Part of a small language model's weights.
Size: 10 layers, width 512, 12 heads of 64 (6 for keys and values), 78.1M parameters.
Training: 494M tokens, 8409 steps.
Each number is 128 + 24 x the weight over its row's rms, rounded and kept within 0 to 255. Layers, rows and columns count from 0. Numbers have three digits each. The size before them is the row's rms in percent of the matrix's.

# layer 3 attention query, 768x512, rms 0.0229, rows 34-63,97-127, columns 192-255
112:090096156144139153133141103067119109146121150122073112098152114160104077084132073101094146145116106156138086165094157122129105134107122152130153133110110079104169112116157128134140117167107126
104:146108099145140098113126112139143121140131087153119150073124139127141114091139192138115110123112112132176113158142121159102158095106133113155110101103068139153085174163111150092165131110138125
107:084166123146186156151118121116190110092139144118104123118158150138114098136104162158161076164167132165163114117100124118127148120154142107113141139066148106111125103087106159173134150115052146
105:141153128118129108165129116093127105152110114102168116132120121114080100115119147150137125112134138088149109108144129128130139119070069117122104091143105109142113175174080093146127119116106078
104:143123135124133130099108129134156102116120124136092135131180137145156129120087092163146130168124110066165116105116136091084132128121105159161143071136133149113176133142090078141108087121075126
092:164161110164090132102171121120174140109143099120120123137161130154128157150119135107156131131132123136125112102156142095132160100173155084125129112106141129127109086127136099157152138112044154
101:069102149185141096133115161077124138140165158136163125125122153137117091148084110151125173086103142092104103148128133112164130130168170173120125134126100111131125171132109153133115130171186125
105:096144116135145150107135119106132136155120094146095151120134134101185109088127120122114097144110114141171122128143146106164093144140135160151115125136081136113104085130107132122123094120150133
098:160142111083151136156121100092137111140131139142122118155084137111104118136085097088080126152109127123114108120105108108115104157138127126126146161115107113141097093093115184161149078114119094
094:141160114117150143130092099090159089128152177135079120099145136129136111139108104090151128118149130140093117177139099132115156114153180087135116069092118092119157133112132165117127084116152146
100:166148126119125154145093130141118140145130091110125149120113184114150140095108152155116134109127104141149120169138116150134129154124174156160152110094134170182121123135123132102103177117174103
104:094090149158123073123127096111106114113191106147070164137079109101139141136166125140112110149143101129127140094131150125166132082136101124094117125085115135129131103089139158158129119110124110
127:129124149139095173120138135142134173115113141180160164131114109092112150117128157153130120099141109109125097144152101144097214170140163137164094109137126142107122181133107122083077146173164126
098:104135142078118131108154153142129160164118092147106134151149121139092118103150100164154153140139132152092115154142138171158145167138158186142124128094174127118151175117150147134152156126156160
101:138132136090120171101146100081152126142164142095131117113149109106166117157094134118116120117118166129114109111141155139147143146169128137088117142132149099115085128156102125157144112084111146
101:132120118105123107122144074143148165127124131109118171130144156103145154092111113164174135142136164153136106127121111137110135122163151185136122141122113166123095161136177163127125123105120137
100:081108154117144150110164159104177097155102112113135134126138101134100133200115152125135097176096117083133110158099116123132113102116159099119133154122138137136137159182099153151159135135171107
099:118103141126100114152188131152150100086121134118141151106092118111126203075180165167111152126149142130105152140162117091086142120111157112121147117148115167130138133151146163128125159135126118
105:149148109136088141134159151154128137116143109132119146135136152123128109134174113169101130109116136096111146132128107124097139128128105128135135137101151099111176137102147133113158193104150095
094:146085169100108144154142124185113150154101130153145128152176119110104119115119130166172116147108102150180159126169132115132125103131118159162122108097144182128143130140113124147149102089115101
104:101112159133167105080112100140142141146120146155172103076148104131117100154123105134113113097088126087124100091152147094134100089107147116153131154121130109152114126102106073127107132157156127
094:114145156116159117117086098104087170138130132134136113116160184109133097128114112171103126144131102154124126137139124130125125121120117161153140171140166096143071183121130157147123146080142109
101:097153148148118114139073129116130150118155110161076138183169140152132135143112119124096093104155135196099150101098151148170111133147088110113125117164103142130131126125179154137134178108123133
098:129148100133117096118191134143113144118130129139109134117085149140174091221145119149105167108091134113154134095124130181097125111136141123129145115110166133126189156122099121131090171152128106
107:090167119086145127157126119128106106117117120122122129082079109146143130156139102129091127154127184113099117113114083122151089135149094149117125122139188103142115112138128095128113117122173111
100:126131127114103101141072086112135137103116141128144143100108125098120118141143143111132153149128148201114149123137125121126136187097104157156086148135122119124119128083123140154123185151145152
105:100104128122081157138124085136087121142131131112057147132139139103104171119130140115057087145146137153101134127095142133085111154099130148132115111135138171176147089123137137148157122109152120
112:115125138130123111126135108138149133150151160094116142128135148126145067125124139158144118157139163138146151146103130167142143112152042122114141104107105125122096138135105141115166145157138135
098:122135137185131132158130138125118161133127150157133124102151155149091150148132099130107137134138158142097127210150100133171137159150141124125129145074133144119156136064141148148128190083166158
116:129151115149130145173096146096141147122182136109118103128143134148112144129119123119106126141138139118119130139100124120133125127115074148122162134143154097140138079141136085135149147120083134
101:120135114105133126116140124109143099164143088113110142090110153150112124123160152115094095142137166117178127139151136089102118124121127130131149161145128126186131124086165108099179165110111147
100:198105118102182158077083156139129140174103113177111144152147092121150109186176113106168119076112137124121138114149195134108157104139110129126121122141072124138137119102130127104182113154145108
114:153074120131178154127130085120119131147164143145126093111101136140141090111186086081141150124080120116155082133143134120151145085137095135123169146109139110130115085128161118151104095128137129
099:152148133104079119141148158085124134083174104122103135178122149154142103170141126131143100122164121142120145162137102126079138146134106128087147138119146144114114113106139133091101071119080123
101:150143119100109151128167156124109149125130101170197172132119098105118123098089100131126121161155115163132115106123078147147082109133158157112124118111109077127105099135157107108131077095098143
098:092132117149108091116109144104134145152182155128136146146120153098194134151136082134107123096135089119111119148116135165141156089103152146117117157108137133121196116109142084180169125085136118
102:134154150138091181104199154127182149107113121145118078128082093101126119132134094103155133111171117116091121122110108084111107154151160114109133118108155155169095188160145134113112118137108121
102:147133129151078109142161135163142138127130115094095137126125118157117153140140170110120148135143140138136116121136145185156128135115107100105158078109077156144119142132106126147112090123120114
098:088086116076106098164135121118162136149145122143138116121104127149118132115128120123099147119137104170134144158129145133147136166142108100125120136080080139141109120087151143144139099126123099
099:096152115120136121112122110174123163160126127113142121139133145130119142065132087080115121173096103089145102183164102137152145113129124148086141142162151126106106134140144160145141102140153095
103:146112129125128080137140143116105125151094146148144114109086147079128128129133147133110125086127143135091154117128108162126072103095123109140112125157094113098102137128148126138141156111122115
105:164145118092124156107131084126123131095084123126170119088150143083147172148128077123110133118129136104106158161120098118108149142105123178140091115100122161143145128112083097149142118082123110
105:141098148131136124142110120077133151153093064123192127094094114144100184137116142143152148173099079096161141073108150166112115068155132155158124113121154093122119088147115134180132113108145098
110:124141117099144141045094125097123139145165105166159116159155142123106134119104123135142106125105125142114159142137125131156128136120156143110137128153073120126117141105150154084149131111128138
103:150113113105145092094121154099114162158159090126097133134158118130094088159095139115117094153145129130099130145099131166170109121171146130142143128104141106128075068135123122137109145104123148
095:172121116161166152128144153108125133135176124098150159134092149085134133164142106151117126130131169113137126130121122143124132159137127113114110126071135125144152057099102157134136076085116121
110:101099165131120126140138133114110133133134114125081163192135172133191174122124164100149137127123145132112187081104146115142138136114143136141155118142111155140159132140084150127116123101131120
103:124104128162138142101105118134136088139169144138124085106170128148120156157111140165146119150127170122109144152113138115150145085152111077131166129125133127144129156152178092136157145121119193
103:112117092136128138155127093150160099134144131129095122120163113142120149085205115170106099161115176165133124133119111150122111130116131089107099141152115148092147174113149167130114156139106126
096:134147125140132138129188126156092154183160141179093152136139100112102131106126094125139153138151093102122133134114112169120114121103099119121128117120154185153156140075150130107107130128157139
106:150122142076113174133154133145106139130109119157100119148129115117102106149125132125135130150117133157184165113106145124184145123138130186136160139135123144116118117091129125127153135134174142
104:129125130153123116145157121201093154126155144145126145159110135129138133134182116126134108110120129100151126116100108188141149113150133158134106094082100118151161153109144095117120114133141122
107:127109103175128144120156126111131137155125115166116092168104124113154127087116118101122117153147146146146112122138119130142126123144114107162108133170109123130177143110161132130146147143208143
108:077104134095102101133130124109104106112116146106146142121090146146121157145152155095130137149095124118110103105167113138161098112115141127130121120170120144126133096144163141101124151137142130
100:113126125091169129155171161159139119150141136151089147153120121112125142140145106100143114112113131101106126202114131163079144147155115155162137126127142194157128136118139119087126114124174114
137:100140158102123139143108142117140117113176105149148124127086134147125140099151083095097117131108113096137136100143110134181108143159112128123108140098141135126111065134114114122128117145139110
099:121139094078158120107115091125135097136120126084155116106134139070126090091137150131131130152083152155130148144077145122133121181151120167147130124158092126111089121148152109145114101102106149
106:100087137146051071102129156112156131139104107096094136150133117126145133176122137134139158161106109111101114103092112150117130175094125118138130107127155113098136141099159182137118116125086115
120:112124130146079120081095106103111124097094143090116143135107123120141112133167127136138139178116099187136165124158158144135120113135147141143126127137112098092131134143126141119131120154134143
095:106123107130086100134125120084128142103115089127150129123097186114118138122119129138107141101110169135130097126135105130138085121106143164154127117103094097141175096167112119159124095129123122
097:141111147090127107078175098166129126089127112088098126154095149126140092119152138130123142118121120122111112123135126097137124140150102101112130109180107127068122111147143170130159144126161155
# layer 3 attention key, 384x512, rms 0.0229, rows 33-63, columns 192-255
098:109127130105110101103123136115132145149145136102124155110191083145136155096140115133099143125124141194078132116156106100175114149182148151120123136114121111135119086123138119089083141101160167
101:108162122110126133123148102102163141121188113113138104127117152158116146134199132167126182128120144108127128139153140128104065129178089142124117159128127102132112084103156089100119122091139129
108:122145108099128091128135109116157110130155153120155129104125110121122162123121138183167129133147155140086148059138137153095130110119101088129063122153129128130164100138148067114138151148100152
104:135109130134123146113144158144135117127112121141098059124126148136174140137103092115125128093099156079110127117088163106101148139122113122139134126121146137137194064120118148103125133142154156
110:102124138158149143126127091120112128174125117120098128107119111118119143172145143100103117104100120091128177188184145132155155121106147146154148126107140123081138161165114138107115103130152153
097:125158144125174160115124141111106103118134136151136109136099114109143095137106172130100129098123136104113141137119119104129118105137132097131130106114076068111152152088147155144131130141168118
100:150145116161128106122127137155103126125136112127133120145105115124164113150130157098142127120083124104106145111167115091116176149153141146182120124125134152119119192125107145126116180127152151
101:096114154129153197137127104154070130110145105125082150140118140091180108159104169133142118130118104111154152143122153130135111096146141147154152117146109102125153137152094097116124155117170111
100:103113128126130133145130126102116131138118098147123116148122118077086170124131134056091192137145139136124144126127121140116113118089136137156124097107115116093099134167128144116133122108115132
096:125123135134136119089144133114127128091122149135105123121161136150094116132125130149114057128137101101118117015134118141160056152116119106106135131165142138137111152143118114127106129109130138
110:141123108114133162094113108143128126118156101150131138152125116132136148111164155126136118132116117184169100134140125129136143144136133170122065158133145150163109151086123157136136123145150109
115:113118161110128135093142130159125135131109101102127092144095091140135121161141149129107107125133129142114096103154115109117106127183126176152112159129120126127092162134107165118136107167129129
103:114128070125122143135140138148150158156125106155123142103135139134131124143159109138116099122155151136114146141117092139146091115076116115130156174110120088134143124133155075102138156146101149
108:123126118132128055122089129120125103128142164121151124149153115129162150173139137128147155122130134111122140127137107132140143127171149092131121077105140126117127142142118125124126117135150119
094:157134111126098116147139105165157180111100103120162102131115138139142145092110087095088162075128103133145132130113119078104113151120146137107093162108123112132111145183124145121120098126124113
096:088126103121116044119156171109109092126123150157122138134136112137140087157155156157192091116141105131135115121150115111089126080130140075126130136156153089095166148104122154159204152124186137
107:141119158133139152180151125123100151134142117136154129111162118148136122145139108104147129173098131121177126111128145142139119093125079128104124128121127132153119067138095144106134104129109101
104:135151128139085087206140093094155133111135125114138146122141162125138146087117132133104136103154069160100166152110130132166136143138120145179148151111127108141152116177124095094075138152165108
104:103107125169154111175122137124156149165127143159133164136140164163056139099125124124166123157105130139127120093116120169126112108119085136151132136132111119110176152140136119160125131092170116
116:107133134073149109162115130109142141120130085105148156133162094149143145111106120095134159161115122144151146107118142145106124136139138135159107117118141103099126124156125103104136097122106150
097:118131102158113110132100139128137080125110127167130118102161107118172112109133125100101104104131107153083095118120122111135073138130109124150159144118101142115137101089129138119158164122115119
104:109118129144140170088127146084114127114161128145091139088134102111149178128103139106134084100118106158100080123150138136096118099107145132116144167136117096114140177158121134121136124096125129
095:165139169109116125082147107147090150138123104119164125078144148134100139079141161138131155147100148129063107148146129180160145101106118155168110101100133158144122122121166183139136109089100120
130:106137156134090099128149135179189121163109092079123131125128143121116142135118153158159108123154117183160151074110105125098120107131123105115175149181091126153139156108120162135138079156114158
097:115109124103097127099090172162121106117138132068126112120152122111161175108108119145121120119120112151144126133141158126137151151073132181176104093122151085134144099141126100091133096153157121
098:117133123165102103139083157144157136111147115081120141177174111121096110125159116121136124120115152157105111151165118111148110112136181147115129142124069133094120149164152126153150129112128151
100:134156164127149126135141161101139152137154128131133124117151145125134119149124117159117132149125152140177071172159141140130121126146126131103150147139127126106137136116134175141151105105094151
107:180120114096159142147133114159138093125085066117148155082133130108110102102131121118117153125128108091113110161121113163121157105122150091119087157128127098152108111116156135143118163145080137
117:143139141174139173117121125122152118118114078140136111130119114093136134116129089108141120123090114124099105083141097144162143100134167138127116118086118120131154151164164110092151210145094134
095:151152128121164113107116131163184098124107131115093125094152102111156158128123151159156134059119117124152177087100147145116174128113109130121131131125094145119107168183127114107114107136135135
104:117173124190105142150206105134150114142086135148163137092123151142087167153112107134152132091128148144167152096105097134102118147117148126137165133123113129108147155068073086092131136135139123
# layer 3 attention value, 384x512, rms 0.0228, rows 0-40, columns 192-255
101:136144154073135128096138113101131185137150121092217104122136115171093119112082165144112205159133129152137185158115105181135125155153130150138104138105166141094167139156136139166104107162104133
104:131163155140111093183092126138169094116149127113104141100093165162126139136072161134108145074112128123092110125142107177160183149139111125135134147138086110137158113135147104173138124159083118
111:119127142099129162117116162124149145121129141121098160105127107113147156160138125112160146090070151054115123113134143108133156134116147107156114117165121097102164137169128057110104101114086124
100:094132145141092098117104164159122168127153136196148099149100138138081111147162137129138125127130118119093090087099094128166165162142152129164156143146124138107135112111111184171125165124171125
108:121126159139156137138128113167137109113131109107117110105155129094225136143100124132117131137127123095138129088121145088116140145143135092164102109105156128130114124155111136154146090127112115
101:171132159156088117116143134114131147144115138141146089103103156135133145135095125106155139150146140107147131121110098110143135142154097125104120134141135147154141162141114114107111158134090115
105:167123120145117110115143134130168116101145116108147144146184127122132146139139067136171158077128108090128115128114149133092169156107105135085125169137120150144124153147130128143117106151122112
103:140144136172165128107150195184176142125133127136142131130127154150120162092129122163118134122155135159117149120116105088141129136110141147133113118141110164127127123111125127121137176101124113
098:146127138154148122206070163108155136156106151151139119136130135111141120102116134126143150113143097101091118144135127133152105122112176131098145143106180122125129128107113153119105109130104111
112:154142106074147129125146131139114175089132123190116142133131132130157127149098136137175109141155159103107102125152132146138153170103104117133141135125118165101106120088179156147137159140091138
099:103120151126085146181147105106131117115159160141104130100093132113134118140130088134119152164115164087161114176107147153096134094111052135132084120123112140085156152118128147165122143088162158
100:133140122093124137122132163150071112146080132111093148117124126145152137133147099138141115080117138091101150142151152095097158129141148144115139133157137165122083158123108144152141141139140147
102:157121066083143119120120104137147122101116138132128101105096122110109094132155138102056108148092104165114100146098151149115106101163101098081111152159160116172148101065094145105098141122141136
104:103126119120158146113093110137148087128133127119141110115156091127158126114178158127110141145135135189115175140132139121173124128133142132143139138060119144154086159168148149152148108113118104
101:065176113106103089089166126151116068113076100124145085117156114116168178112142144128176120103215110153164157083101145098179078129105124112120169134138114145140143110186146098110148117158145119
102:145128154115106117132119132176124103122162113102135107122116130149105151193118158141115102167113110160120117143151154082088100118157135182140129118124083157120144107103120123154104084151110169
109:144156110117146154110117098132078105135128128112114127140098146104170100135099153133143146174139139117153157139100104158073139115101110107109102111074118151125105114112091189108136127103101138
103:167149114120122080150108147145091138117100149136120110102111125075118146164097138138104100121105118140120112117105113099095158130101140150132129143128140109121104120126173134099111138140160117
108:118107129149106176122172128048098132089141142150109104164105128099167136142071118117129113110132154095116140154140143108125155151102113155125136147152102120111139093094134147128096085138103116
108:145079165139113144118144137110121133161087118124102159142156141161131129133190121140173103156102119141127179113166152084149107129171072121118104106155129148158145121127151168144101128117152104
104:093157107128116118081173117141122128123106173104148139122087125136102152130080128110116161139133116100182133153150142133096152124112115083120143129120120100160111147167149159141111094121128147
110:092151163178111133117098129124114125139109125122083164093105134173148146120137122102099128149096103156128119102126126114128138140105159135137133116115145137105166171096151172148142090134131137
101:060154108148145124164136154133101115138138122143102139139131146205131150152139113174137126112134169122137106129175135094163108138104103103124102117143137160134116134084100128129101161098124103
106:118151162128147066166091140152146134134114126152144128150175146091100109130115131108128172142138142140147149129150098110139178144101161155120113141122127130083155136066122118146114175140099118
101:126143138121128075172105121095168150138113122103150102092167119128149075135121133109134138097076116092128114092147131123141083112127088108147088128102111129130072129183116127137114160121111123
107:118131170108120138126091125137105149188137109101099096161065071097118149058149148151132153106073105159129107136158128118170115152139141117151118123110145119153151130160150115132139138143151096
113:133146081131175076151102090107135105120111072146111129125156152080110130117122081122149111079136121080158150172122164137120145144108106132114112122155137135128136086108088081173135129118142139
104:123151133133127135138121137148100132107124173098121083103133091136124100140143139143142128100106158153158111118122130147142105096109113083111125103104134132157129153088165179101135096164139115
097:124088119114139133174167152123160065101131111103112106075098130124104140184128143144131133139106173158093131124166140100113155126125105135125140101130171139131123089104098113120100064156099155
105:156132100167135151091104112140127199111089126138119138139123094161119141146166112121090115170107135100111133182124115148155121104109137150126178088137117123073125102130118096120115117154112092
098:110120162104113138156186154180076163124110138181157132173132107135111091117168110116123149157159138128149128158136100182148119145103129112140115131112132110138117129145137068164137101156171106
103:156124125131098146115118112140110144130118165109078110100110081104107087160135127129108089102113175142105109163139123179137121134188153120129198119120116107146150140089117130161117105143114123
108:126135162108138104095098123105071157125085138122164123147111110130151132145102145097104120083096143130131101130130168127129078100101113125132131077151121138142149121134110137103133102088156146
102:124136105145136113125156179116133127150161146066123176136076121084095155165151132077110127149143113138125108175124118142145116128163121073149142124124125114117149106122132151094138112139153118
109:143089088109130171121113128161161097133108127084146088126133145131143157126076132114131140134101129130112164112115153094131131151109096133162118135125148119154159136131135148120124156098101139
109:147134142159104130075155131135146092108130144080144134166137142142121121083134119132119111127144132103120150110147134114140119119131092094122100118127138145095132145173119121098109115095099100
102:114159109109134088116156165120131161151140162146120120130152127146143140107114112108122133150125120124125103121143136115135097118143154090115097154086189132109149134157157130128147155147037144
108:070173148107117128157124105111110104115105078102128087160109157149137107155113119111137095125128175111121153159148123124089133123166101087121150140120098152117107109134116137140167114117118134
103:120130148095174105126142137073082129174149123138118125137128098136159137125096144081099107102085099122162057179078128152094117145093134143144158091123096135106093099132132135130104139093166105
106:124094146178111175124156094167143124115125124134080155114113155107126134152092123152097107107163149174120120166132075122099106109105154133120085147148169150107154129123154160116123099129093162
101:135149131144150120147131144117181112120112111136102111179092122106128119151127133158104105163115136115120100191108147099140105129140115090128139153156130099124185107104143116176153169125171138
# layer 3 attention output (transposed), 768x512, rms 0.0285, rows 0-40,64-103, columns 192-255
089:157123152141108139147136141152111084114117139128142171152162111102092125094155117123086121116145147158126169159116107121109113097120140075117100139150098084146125135075154119094130139092157143
106:143106128169109156101139111154132134115148123107108120127127125155126111139115160145139098110122136095082113144119117147143142096091146158124104117106079102142084108132105120093102087096110121
101:139129100101096124120138121149163076112137134121126124085105106112126109130118136140120125162112130143119138110154136119165123137090156127119106127130135125138113134127125116098106080155158134
095:165142124126136131107128105117092143136138111151125165150131133123112086118123140079128127100091133156158114139134090145146094109124123138161118156063133128147124104151140166127107111123108135
105:090100117140147099184087117089119094150126168124119144105117174169138114153115093117099090160154102114132145125163137056162128136117079161133114126156104137147109099110147110108120094109113144
100:111091155161125140133114165164102141138141111093077140172154120152147092142114100147132126140148131137148143082115113102117133128128108118147169090112132114143128132148147102161123103137086118
101:163120157099116101135166136132118126171075140149140120137159100131114120099138162126131134075104144119120147144150116082144174118131143193105129130160125161109100115105117089070107115122160141
106:117105127084141082116133119125110137109121152094126197173140126139125134135150127142128118111109117102157161142156114178105184133118119089110126126061135125092182166147121145191132119103142128
095:129108120124113116100144122075106158117117130197128121189124138114158141168106163121114106152154152144099134114143134101139120120119162117096133092178118116145106130139130135134107217153135147
112:151113114117156100130167132119084131099137120131125170147116121132152121142161107136102129125141140128134147133119080169058140102141147097149119132063155136097135165104131134143124182124097120
096:141162105102165144164066122065162111152164115118116158129126079102111067134097112111111141120098107157118111128147124154114138134173156158123123105134143102153157141105141125144130176142189068
093:150171135159154190149153133121134091095132179149131143102092129156154086087182136120160148149109145167139170121159146127146145120117115146133128130103132141127120138137122116115132121144091147
098:130138173118096136164092142157134116130116119098123146097102132135088111139108132136162115165131135139118080126103099140154125153087128100123114154113157135125147148128141131133122128132150113
101:123143204131112128163126134095082099174096142163139108137146155103102147121108143125129121123163126133129112169090147131146139124096143105110121127119120116139096158118178079171136161164158153
101:125116161147097114134126093132119111122124157129097123117125145119145119175134093123129097123139154094099124102148127134126113159122107138103142122150109146098135122099091115115123149143128110
095:129139154145127116149138086112140162145129136097104105146110112087088088131125164075112157139129157100105087114131166106150114129118153099088114123129154094098092131133138110147127107120090120
105:191149144139152114158100188141143109135144115131108134127123089154094115158135105135130108134162155145125130117118106181147130125122130058139140109100173106136139124102132128130112180142128126
100:122153141090117121116115131162154123147111141127138141123125102090094088136122100119124131161141137169127104104144137147120104136112121129172136157143118119110116167088160115121132132100160114
098:139135103166133136129129149092162111116136137138091145098134116134147089088144149134101108118159115113136165137106142127125108148132101141125109093121189134138151092107104108059107141129091147
100:110136109142150125156133132113119135175139112112122113177137113106135139163178112104139157131102123094085126070077125135155083092163098090084150143121103132157164128176135134180127153140124129
091:124147105120144167140126148124149118124159142070103150085132148146127133081085137143119133125120114104109136141098115128106163165125142125176129098138167107136130165123115107132114120146084105
110:088146108105090119099140108140080137100125097105114171145181085119174131163151146129164143165112105135135169110078111140107147170108106125160127157086088139137114116135150129130137152105143116
097:093137130080105134101161087112137125127128069152167176156109110104138133147164145127134122122135130110156151102145151134134100098144101150170144125158113120100142156135147128156128131112126118
101:147144088144183169105133150166171163096101170155139130152140110150123162090158139116119096133128103146139149158092119175125156136086119144119144145103185146124126131143147124154139174111108129
090:138096098120164158136119108148116134122138157124170086109154139120130096145156150123137123107127105121106102099126146140151144144139116174143089078130153118131111115133151122160143110145079113
104:106138131119147136181103133101128153147089140122106131143124076137099128140124133131143089144143152122134136142119117167135140157105126115135155117163124111141099138115101140176071158118150150
104:150117097123118095112115136165141115106139135133151167110125135155068133114118129129135170119080134177142093105144113125113123082141120086110128142111121098137148161106131068140142132138147154
098:143173132168128110132093150092120137129126147117096100136102145111132153166117086155149121137163146152106098140138146132101100141118159118119136089090134149122162107108128100177092218138128120
095:165129163109133155110115133084144137140134144086087104104161141126077104113115109156127132112112129120099108143148131115142144142128141127094152139117150065119114108141120122111101138155132120
102:140125143083107081150135151119164141114164076127171142135114112142159096105080139120159119098124118128121151158150113130126123155148123104116105071085132090140160122133125086099098113164135115
089:061101136114088130177097155163146133147085133122133087121117135148106141146100146133108168140151105139166136130135124119133090139111135130167116129172141104171105137120074182118121107138100136
102:113191124144104089171099121131128183127104119115157150153090103077160142151140100087144121116107144172108118116128132129127167169172119134125107123095146128124164144141116147157107158119161084
097:104157141180144124102098121136102122130153098103154086090137160105151134111087098115116109126156123154154165171101141161190133102129128100119155139114091129125136116115146131129126117129149111
097:125121112125130173133097136114128158161133135126127106090147099100117120133082137108125131172093120117151124152112131119088118131132147174155141148138108116135147185115090170147108180143140108
107:111125117103139128157149090088138138129117132112100156109112091116089130110115111103109107093122157072090142101111093114152129145096117127143149117130172135129138108141123134126129068120163147
099:103075108141135131136146145135095115121136134145126104155163145168168177196137142150134137178123120086177160098125107134118115119163136133108149126151137126097158119149103133127167088143064160
094:126130142173107129080152111145102154111130126141091108105177110161137135098164135155168133083151086084117154113104155092101154103140124141081134086133128123117110110103149140139153197138111087
098:100159112139148167097096097114183161148176149069155109084150083097136071167107148088127135129097149106135140129132126131167111163150124149122086114096153134153147098114138077180126116113113121
092:096125154150140154127141139122124125115110073095139120102107132157122123170127118138084097124098112135102129138137156182107102151105122043155088131105141112131146151082114145124144155135227118
105:106119145090127129148154091139105126136084061172170134126139130142163144112152123165119106160161116084144208126134088125110121119131111135167157151125132143130119133100123148129130105153140135
101:107163074140145147119096115135137144125156093135147116158110142098125124135102147154081109158114095126115113125136153132159166138125133123108110157116160112123102145094116145128167138115124112
114:122125124129096049136164151086146090123077088135126124162173110153114138143117122122125136152155110096153138136133132175095144101123125166102114101109065114100097142141091100156056090164138102
107:113158147134131083105134120093138128083153151115074121121172150118139149100126139091126140140170157163154109106151099130120155133125110099136103124107159127128132137140154142176140147153094120
110:118177148102100142148092117105158075126109074154157149155085121107134146162093125147106153131083110123123190144143145118118128133150142143137152132151098139144157137107131110127139174140138109
106:110179134127152115165081159095112145104139160127115140161131116107105166118148147182189113151150126115127115166120091144153135143099138151105143145128167093160133119137158132194123132142157139
110:109177183127126130117124151191127126148136124104196115178154124117155098138140109106132128172122102102202127082129136129133109109112146150114143131145139142125170126173157068129086093129096130
106:152128147115097136127135092108113148123136112147176141110174164153159128171137152127151133145085135132086133151116118118140134091124137128139123138098086084075151154118131163092140118143087115
105:120152138114110125120162153164166108094131127136121104151144143098161075119094133120136121127142132108136091134137140108150136104144152112135085115103132128083104126120142174121161144143115127
110:079120110113154135127119184133139126129120113128149140129128102173153113148139155111136119122131097139113144109185086148116114147064142163129106156088099099124163121129115090129086132083130143
104:140128153144100109157181176120128134109153081117142180120132128117107159156108104136079133151114140108106155085122117130148126102154109106127146131140117154112138122139137126122116106096088116
111:096157098094122131115165150130140125106124138106110141139114119080149123137115146161110145174156137167138101168107121132081133140156104135147127130127141150107096130144139128165156114133147108
104:141132114169094120085133157193122111091149127150106108086105119159132166134133143129128178123135120153138098111138108100155144130147120111110098129114118098107134168109140145122156113116139150
110:036147140102155133094130130103117111109098133146101110126114152142105138130117140121122138114125126147153139149144152096090133144105112120112137151148120147134134120097091148131114143117097139
109:133142125164181126123160128133119081157121190185144122115139136162154118116152127087095126133073150128125138135125148127079093132132122105124104143174166149113098101126090154100131117113125112
114:095127149136148144112137126135144115130149088143125158174137106107113157182101108098167077124136081102084120139107179111148146126147115175151132101131138125156115074141150128140114085116115105
106:118097124159134121145098187122138078121082137152127168141121143135146136143093158140141116134133097149141133133105125143102149127110146154145124131140095109111128111119110117160107137106102134
102:101123117144155184119121127139175122146147175146110129099112125125144170085127050145144141132144100097129118105118114139114099111125161159109124152147132124152135094080156143139164142102174123
108:140121123091149106107140135163175133116137147109150103110101118136153134125082132139148136153132137149139150108114097118130111135113127123119146136110154153083149130126121122122087133136131091
106:142116126142105126136127139182102139116148131105129095130123139091167116145096120157139151080145163137129149101175135098129094144104132159086137147141154118125139104140116154115125114123148158
112:106161156103148130123136088124150112096138127152122095075116167153098132109163145138156123115141163168114140156160120132130139125154089146149123175124129109115141109189158073161097127137144145
111:112155163102144072137149108098163119113182111137171099139125066145103156171116140167123126147141147119150130097137177139166158130071152111120096111125154078102119134135147122131161080131087116
114:113150109137157128111124138163122109141121127119135111138105174160151130190107157145116137146126188132121142188141153109129119124103117118147164128132159105113125126123117103123165138120129141
117:134129115123083120152090136111172174117154173113111134156134141152125108165075158124089102137115143117156142172163170123127152123161151159153160117129092083115116129125116118109133130125129127
100:085152111101172160126100146138128156145135138124104116109113142149107140170135066119109085146135146125094119146140134121134109133105089114142133157123162149188145097113096192111140149108115178
106:141130116128093143140111151125146137123133160111146134134141125113127146073137101100144116107085148095129119155138152104114152174185129116139130120099076111106142133117158083137154085131135123
108:090090140124126130136130139154089132105127118141097111167120107125116085103064165119157113129148126118104100107119146146121086126118115159116081148152142139151126109162132116110123095104115116
104:071090182119127158150107166125129132132150099133153106120129121123135178101130172118122123140157106106183152081105139071139086081084131161127103143114125132124156111158108100125148108115141138
113:098106098128145180147124145142137127103142150164137102117097141139133123099120108102134172159134096137117131164133133162118177110087108166151135142135141167143138093141098070130138149135152141
103:147111127142136145147141121186147149132132112102137131179155156125164113138155106147126109121125094127132104131145207129129144109136177093128092110161125106149136118106133176153146129137143100
109:113110108080154089173111086133138171110082109098094144100083129095142156160153113155078164072148153126105139112127156120145135102118075129094135119172100183115091089144153135126110178104131117
104:093118113103079083112060109106131112172113145133155130114097140129098151143146099147095143147137121099126167135118128092111106131091169127144137118151125159133122130139121122126130127088114112
103:152183134142083131101139160111109103124146131089174133111116131163122140103149113162121158144134083142096161098136112139130128103142142091165164085128127118160127109128156170124136143164121125
105:097145157140073134122149103109147143107128138142130108147138096148094101111146114154135131141126122109139123163139132086110117161134141129108161117133106103154103118118103136119168148138108161
111:078147104109103114145150124114130117132073151124159098117100157127130149156116157102106144112106130114121142172162155108072113131107089151130134144182114159104134118145113122141101099083109115
108:125118144102146096151141086116143101153132129130096131118166147125118156147190111093120127127124115108132134148105127122092104125155141097127101108134102113072115109104161093125130134115133152
107:125108103138135105097163109137152110083134118158167105127128134120176139133100161157105151130137106158117129149089112120095117126132103191139117153148116169119142139135101132123135103126164115
117:075157111133123138127107167121121101100171121148128136123154114124169139121108129119162141103123118158117126086127142095141147144104066094115110117124100163168151095127166145127128127111118141
114:128161129117137114072113147135122119138136131130133146168161165163092164131137138122152119122133145128135154140118119068156136101112165179131159078153166167097168167156107089140122160115187130
113:124121111154104110125137123105139130104107145105112126147111133099124134150129155131127129139105143127081095164121118115109080107128109072138089164100096168151131129104099109141064138141098116
105:111122130076129108139105114138139136084130142101121095127126111116119106078102164118139156126097122131150097169125172193076123162122129106133108117128133141135146127116161105140074107115121177
106:151124167169141120094120150082150158132099174178109096107104136167148114108096095114150169153121162150151093110110119069137139150152154149133155120144130128129051142147109150136123130142085141